{
  "n_layer": 14,
  "d_model": 640,
  "n_head": 2,
  "n_kv_head": 2,
  "head_dim": 128,
  "d_mlp": 2560,
  "vocab_size": 9836,
  "activation": "swiglu",
  "norm": "rmsnorm",
  "norm_place": "pre",
  "norm_eps": 1e-05,
  "positions": "rope",
  "rope_base": 10000.0,
  "rope_fraction": 1.0,
  "qk_norm": true,
  "attn_scale": 0.0884,
  "bias": "none",
  "tie_embeddings": false,
  "parallel_block": false,
  "init": "normal",
  "init_std_qkv": 0.0207,
  "init_std_o": 0.0,
  "init_std_up": 0.0207,
  "init_std_down": 0.0,
  "optimizer": "muon_variant",
  "lr": 0.0252,
  "lr_mult_o": 1.5,
  "beta1": 0.9,
  "lr_head": 0.00366,
  "warmup_steps": 0,
  "schedule": "wsd",
  "decay_fraction": 0.765,
  "decay_shape": "cos",
  "final_lr_fraction": 0.0,
  "batch_tokens": [131072, 262144, 524288, 1048576],
  "seq_len": 2048,
  "doc_mask": true,
  "train_tokens": 1249000000,
  "steps": 3247,
  "dataset": "wikipedia_en"
}
Each number is 128 + 24 x the weight over its row's rms, rounded and kept within 0 to 255. Layers, rows and columns count from 0. Numbers have three digits each. The size before them is the row's rms in percent of the matrix's.

# layer 4 MLP down (transposed), 2560x640, rms 0.124, rows 1940-1973, columns 192-255
101:127133126136144122125127160140145156173107122091143150109110137094131139135119115123112131086092143137132138151121158118073110093081174170113149155107146145132124120103118123112132127101099073
102:148123124121139155151132071108135122106189137162135097147108089181102124130106125127151112091138091133165137140153121103126109117077139129131116089123111126152158115141102123089167110169090146
098:119081132146137113111122099148118130181127113101143129108103126164137119140092139117114081138109148128148139137133154174148124157114133118112121137110079123113106094158123136088113090099138140
105:099106117089125120145087188134171134130106118124119089124142145134131124128131095149129140150115120106156136132128146129143104113139106166114119162115132139112089109054142152095163091167114134
098:109107087142136105130174102110172098195121133160135147108107158128131138115156166174130122127141171172101125152142100095109085135159115137123124154101185146171162128105161094118100111184133134
099:132119065107128148127122123091117126095079135151125134116155114123125107128091140157136099142171123170098132162129130113128122128141127112185105141132104101147153117166126125114120125086121139
098:105119106136172181102115134142101108122127174178178129143127148151143097116155110153138114083155125102133097152118121157142124115136166153131137147118087086155168150160093133143112141144148113
103:108140135113154128125147128103148160170088146075143110143124109092122048137137117130100145099136129129157107131148137142123146138130104103116166129150098101148125160122127107114138139122103134
095:103081054126131148114076137167125119223135130123114094137170171138168127128148116142145132167129094126113126103114121115126140129133099121127137110128124143173132125121118131161131112112171130
103:128131139131139130093135105124144121175172102121122130108154149141119146134171111095140114097101119125106081155099132088108108119090143096150122148105138203120080139142176130143119150150142127
099:187127103127119085092124123136123098122145108133112110143105147159127132155113121148149157113075098141118109125116124148136142133131178104142088156138103109147120173102118134106091122111121116
099:141160119126101131085141127094177128050145112137098121101147107120106118140155096158149095120106122121179111141123091112146142134138114157126104135113200097131132102111123114146120107144119142
100:130143098100090138134110119106150112167145162109132124164136103159128113090112166131119100139154096110112132082103097115113101137111136166122146125135143109146114084145134137092146122114127140
097:151131140117142106098089110124117130168088153123152153112105129101127153096135141124167146094143136108101067141112133114138134138149119118163118103133134142121128137167152135158122111109098114
100:145174128111122173130113104159157152133123119174066181140132119130155128106135114146139112091132138102126130134122168132125125120152144174133110148099090140109109122140123097141164171115117083
101:108116100155117146113118129117131113160126119117120138141142143125156123124123121154123118119116097086144142126129132130136106117116091108119157158122009098118128114132155118141161174164119145
099:089122131144136139126145135119145133180098093105137148104119136143125137121086134098150149111080121168143138159137142112115117128114134106073130120138085119139104102166091131109114148153188146
093:121154118153096096137116128151163092102150136145152143090112124096130156119093098132127076152172122139190111125116123165142130089170105100142111147154144127128176171118162153122152069140132119
093:105107107101126114123131103100127097106113134111151175073141145131133133132141085120120096129147153160154138112148134117131137169143078161089083090082186153160133130149100122127148158146116153
104:080159110116093105119123133055111132168132135131092159096121167116141157125128133114106120091095091152186132081089101193128132130137139130141139105115166098097114152124140134117129155129123115
101:112123114067134153143117079184105134053093124138133159130114110148177136153143152134141107126133148137094169110137113169128091108099122173123111119110111136148150099111148141128174146119145142
101:109130146133094109124160151106156126056142125134129140154125142098145151156090182114123142159150140104150135154120109150129140134115115118109115131089109105098115072074142115145137115112123160
100:173130119129116132138136103145118099119140135191112126118155121113129072157154120118110140127127146103131123142143089127126120132120112098108126162113151101079115143170134134165140105127135101
099:155151135134178152120122142126104119122153100126171111100102191146128159114123137123092144142138119135117134131087093123090165118114144160123129106145097143148108184100120079151117144081082129
102:181186153142094162117164086120098125107141178154113115135101102144088095095135136144135144128148120116149095111119088129097127138141140089104115119128130109119114096090119142131070119140147125
098:139051133105098113133114137178098094129159114074122092120115121179129137130100118105144116115095092125125164158127104126152140153112118125130110135111140111138088107172103115120135176143111071
104:146128165100101152108090098069098146143140130135086112146116163147138085127123146127127153122140134152102147157138147129142067143175137089117133177102117096088144137174128150132104125110110184
102:154105144127085163136139147106116140161107140102146163096109140130075130130108139131152122147157091130134105143122137144127105132138142135111123164105087125120129131136126121149115164157174125
102:102107098139133076153149135129150112093141141116123126118124115109132096123138112069091148124146082120113124154133112098142098172119133171144155168120112110146111130184096157132084105109116173
093:156094125156104141132163145113098143090155103141134129142131114120123117139114132118132137175110097119127107098100091107169112151155128152129141114144127178111110145105100131135130140126121134
101:127131148117083102145119092154107099122168118126087134138138108151117096111098124193115157171118153152125151125097100123086124103102131120178093100130131117089100153120102116141127105119115145
100:124094151113139143134106095157115111118125105126119091130154113137166115123163125127120161145108121150137173128124138069130144130094163112130140141104162109146161125146085143077107122170107158
103:100117112116143111130153114118185133114161152162103135158123104086117081134149131117133120156193119097133125116161088095112140121103116135109158141081134146148159158157109144149079147140108112
100:083146119141136101147110150162099155151144094124110109119144107139121115135139127125113133146137134149125095123113135101103108115141153140161126087135107123134158142144133135137114073123117132
# layer 4 MLP gate, 2560x640, rms 0.246, rows 1941-1973, columns 192-255
102:120152122137098174137151131103148133152168152121136117100134153121120129127119168135119113157128098114142132106117101100161157120135091150149139123130099126104147142124163132131129131168087107
098:126127143167141108128112127128165130119106146136149179136117170138114141108110109084155124093145158158142166132123175152149135142135127109143171120120108107102156120111173120090113072095150168
104:102120109179107155118138153177118112119143118172121167118105120119104127144146084158143170189151121126117127149154127114105137174160097117134116130146105118085134120164129103144132113118127107
100:148117113132134106086128127109122155112122115148106127104115137114161110144107141138120127107144127126111092116121175137096103111118094161133140117122138119117125126084124123137118118124107153
098:126056147118176150145162140108136137138139105119126135159121109145106135139131151079200115111117168123159114114123114135137151164113120108115099130108117157132085144138132122127094116125134135
100:141123159078170154113131145113124153156069138135129102092112122135132128110136123140136123123104156082153178127113131119157139091131140161137117165110148145126120155142129172116153146153136079
103:117149164127136127157146152104135143106136162058140131130129120151138150131115113090105083158122111109138126105137121165105107092117119131140160135100131132130126113149134138135165169134126145
097:116095087140150148092098142153121122164128140099108095108173174111139077114132099154118111115141146119126139113119097156133148119177145152146113136101126158085082075127177127099114140133135128
102:117125136111092142127119160129127130119162122125113097120128135128193096138127152100084165135107109140143107121120131126133128130115111104124116113146133158104132134211155137111143127161140114
104:090101105106126141179161168126145111133128101132118146109133111115127167117166138138132086172098114089131147132183082136105137121148118167116143146123167145134120120140109125114133144137120107
100:141142118168161177123151126156138100097126126134101130116157149134109162117142124136140141121166099101134158100138132095137070096158120144103133173167139132167115126107124123122123121148137149
101:101081127170121073098125099122120146121115128066137141157129111170145078136134170152092124114149185133114170141112082126159141134143068150153104098143155103098105123150154092111107149157124147
101:114141124093145099088077150112108143119082100138101162123104133146148135141174149129146150084143087150153118138157130129134102144094134136161139161153122128174170118189100100142154119159136093
103:116130088179100185118118146150117094105130113119141135145113113129159099123112178117097142124171125147126087182137127205118133159118132122136169141145133131129141111110097163168107111089132128
096:137103144124152145108124148089155166140126150109142146136132155143137078120101096150110099135104150126139148133110139132126116116139162074130137152116109101115161081141109089109141185158126149
100:140179170145102111170136149102157093143142125104121113177124160132123128182117141136146118139122135091101144157138183148136079121147154102091127094169129138086116087082092130079145144146154107
098:119155155136154124161132094173125137153082129128174111104127124131117106117151133159086110103126137135108118109165076100149155156104133084140172113089118135152142155108127114139167186114107092
096:163113161104112121174142121135135113116152125149165118099112134101111094126122094130094115183146128116124141106142090160113129123133136140175159149227141134141120119104168135168128099103135101
104:136145128157105128115165138140122132147119130090143098092122121136142114119155126123158113110169164138141114127116129106120121160134136134076126113154174124145117127145148177119131115123144132
103:118140147131138162141106168130101129084097113140112145152150137173109108145108145078140120099153154122130164122116128136089143118115140120137142127140078066136113173135131105110147089153158137
102:148111130133116069128121093119084142097149130158139140135152135134182141108077163138157106127188134075100105102159115089127177116138132131130104087119138112129106183103130121119149099121135125
099:162093148141114109124115104140184118121122148165119107090150160123146173119155134090119101122134164122155057126104164154131126112135126186111097167137156128129168142100149147121155133164130129
098:099100156068152110109105176162134142138145138138067139137165103112123119103134139084146116147133130140146118117165134101127136103144133147163138151138112120162139113082183112128113129150115137
096:145138129129077165159148101156101144105151141154127111188090116157109097082117149144118146139128117154140113116153136126094154126108122085156133127130106103156125101080133160138119143146128111
096:137126146126120174121136121133141142116122131132116151127141131139176111152134129141130086139090111152125111125156121119067105126155140132132161113165144156117122111127067115089082158111180133
103:111128112089143106144127156136166140131156112110099139123150141123141127098147128110118152096139133122117121138153086076140159145101139118115135086159114137102129108093100132153139126146105096
100:090161149136095162100162117103165127143107114128136164140119184112123143139112108112126160150091128148130103142133142090133107100139153145113110152130093101113163104166136167128085114144128130
101:119127133132163148113121138111117104105133150143146139111103089141126152130102104144161119137136082118119126180105125138152099161110150117159091117160146131112144159137095128097135119165116114
098:105146143149129132076178119157162136085137127115130086098164123125094127111158136117148103093118131178167105142152145124115152115108155099107149168107129090153114133150184132113111108140153135
099:108119168112135125121081161171107092125122132142118143085134155133137161167151121079161092164143122132141146136148116140102122110168084127131114126172160108132113120137172119093131139122131115
103:142130123104075131136059139119114173094120173115110111131119148146147142113156109171160122075086127140115144152164068121094125131059099150146117139107124138089172126114107090125076118096149111
101:125145152149163118136144160153122132142082119098138121128144121131119157164139136132154172115077120101105136164157113168101098101118141104197111142099149137104120138117090122150141141135132106
102:122110086152177126133122138118095122112117099112148058152099108114113134157137101118175166129156095141078153102110127149173125150160118085128075098134156116131144121123113107130136123140099095
# layer 4 MLP up, 2560x640, rms 0.262, rows 1941-1973, columns 192-255
100:121127140122129163116127096115101144163135138131128105122091153152095093154117085114064137112148158078124148156127160122127107134115146138134109105151157098123129129109138123123114130145144118
097:147126122138133108170126116121144124121103161080162172106135093142160080106135128131112162143136155111131147100110142092133137197118152120097148114177184107109120122121087146139127143104114135
104:082138116121099122067157135131118106126131162161076135117140132137124164109143155099141205091140112112118139130126091102116158113160167104135142134138155167071126128134067133091131131148123124
099:137139103163149148173158149088174116120082120130131145144109105102120123142090101135131140116158149169103129158105140122106128152103123121132134097089125133115138119123108135123151118092106128
099:136134147139130140134161135123144129114143133100101090161111116145108121167084164106149089153117111121094151108161154135150135158103104131152152185150113138133144139176160122065122123138107112
098:124165158111146177128050092120132106140116175117140139149141140136140151129108128135136132128117109090124123135119082108145128123130111141113127142119122134108171133121146166121155120179107104
100:110135111110146135092106134144105149127099103160130101134149147088119103141145122101122116097085200155120135062114108169136144103164093105094126126113122112141108137148150138066109124131144137
091:132126140137110096119139082175118130143164162113110153069093114150090112059128160106101121120147142148136105122130112153101179077131140098133158162140134128139164140115127160091125162098145175
102:145118101138137148102177153121108152118159108135120104152129098108102166070161113126150131100124193123135116167128142073144110119140088082150136107146092167113148140126139131164114128124152119
099:128142148132084095129131152091070137093131124106114123150149110149133147148122110164141148132109137109122154154161114095169158107144161136142092110136124089143113078108112130148107130131156111
100:106132110131140146141156104138155162132164144188152117078131157108126111092129132108135136114108132131131074098117135094118129127070108120151129123152124115096090133174150111127120100120114148
094:131144114133130094121116143127104132151118160167117137112165130144141126099103114136106115103128164113126105158144117147154110118195141148121147134116106149176149139111104130131159134143110140
093:120126110154139103099164183152104154145115105126096137168099153146120127153119089133165138108135159109174131118126108149144080138127186146136140148159140125123096149129174069139100082149128118
103:138148088138154126110169124147122097156149158162137142158138127177118171128114100156106158154107058078133109102160143133105121071155132105095147116139103133166137160123108110164144130143129170
099:148099155173125137142193179104152128107130152160188124143101124177154137079131128158111109156147131134119181129129129113170078142156132109113150130162107129105181181115141117134114110170116125
099:106142132116154154116127115149134150127133133138121105129124134139108168173097151170150121124119129119115137128143106104131094121119111119145087115096107081120116123130122122151155100129154139
094:153178076129123122153113129135135140121121085115135131076098111092116136106152133133118092177094141125163125155110115140138141137152138125128107133129136141190135145127137085131172127141151141
091:088140117163101163123121151090127107155169133103137155131144130120139144146127131148136144133123132154119118106120120124140136160114084188112081099156191128102145099126111157099147128147137141
105:101142127171070145145107124093094139150093152158150128128063137187091132146147104194123134134138131129138135153078151126097167182153148138108160077113160119108120110134150137171109135157138144
100:116117094081121131124106128169130115109125151106124144161104116137129109152137135111106163128189160140126158115127100089126127147110139158138073130143119137132135138125175132126166119103140102
101:106138088140118124108105137070147129152130147111118127102070131061147159122124093147093127159104160119134132147137126123098098175153114103155082132113080105115140136127167129095147141124082146
100:159168126096137105103141131100142115145105154092134164115179090167111131110113123149115144140143095127137087129112094139151134148162114114122132159111122077120102142118152176144081161151110149
098:194143113139091092074125093084113120131155148090148143143107136134116154113105150132170114147083090120143120107125145103137108122098154120130051130116093133143129129114168144123142114061129131
082:072129108136200033109093128113081126170118140105167110106141114115175135113131093119127085108110144115120140131138127162168133115111115159120151123133128138157126158145137111125163106159122108
101:140123137082113120124134121112131107103131110114156143128070123177130107149128143103170143145086107143104115125146085141121137109151114144089158118154120120111131133119100144113126132100112146
098:122105139130170131099108135158121135126094170133132134124136112079117145139101147170167100126119169130150119167095131165088164104129110195112151159166165130130129104116109122109123094127165136
102:109147175115127117126088165165089117129134131077120132172123116065130115120108149179120159114116133154087112146141101092120210140183103122159117155141138132155139093106087142136116106127117084
103:145109143156163154128096129136121140146130127198142145141154097110098130104125132102160084139096125168109149157152146169091153150074126096114169176140083106139120108172075155131116137154133125
094:171104106084157197152123110039145136176134123143106131195104141138149146158101127135132129120136110113081168103080114109124079108161095164104131071145115160137135168120119120124124141099143116
095:089093095157135105102128138130120129160127106091113125138116100109136174119099110120123159123108115121130169114162110132101127126104138113136150086117166129150105140130117132151085108117139119
099:122148087094143143178145116111153102144151101131086139106123116143148103097101151116127155117131137116095121128155163141147111160122189101130169131085154169124141141132108139155126135095143126
099:164088120154096140114101082142167135140145112111147107107138117109104097086107130119108135090146117136118111120128119120137108122130136113089119150136135143144127097084156121112119195145142140
099:107112103101117145115108186172106116127138132143117132116098107118111144082144111096109155106081193134101155115114141175130118134079163101144091109160122115153162104122112118130143155100127144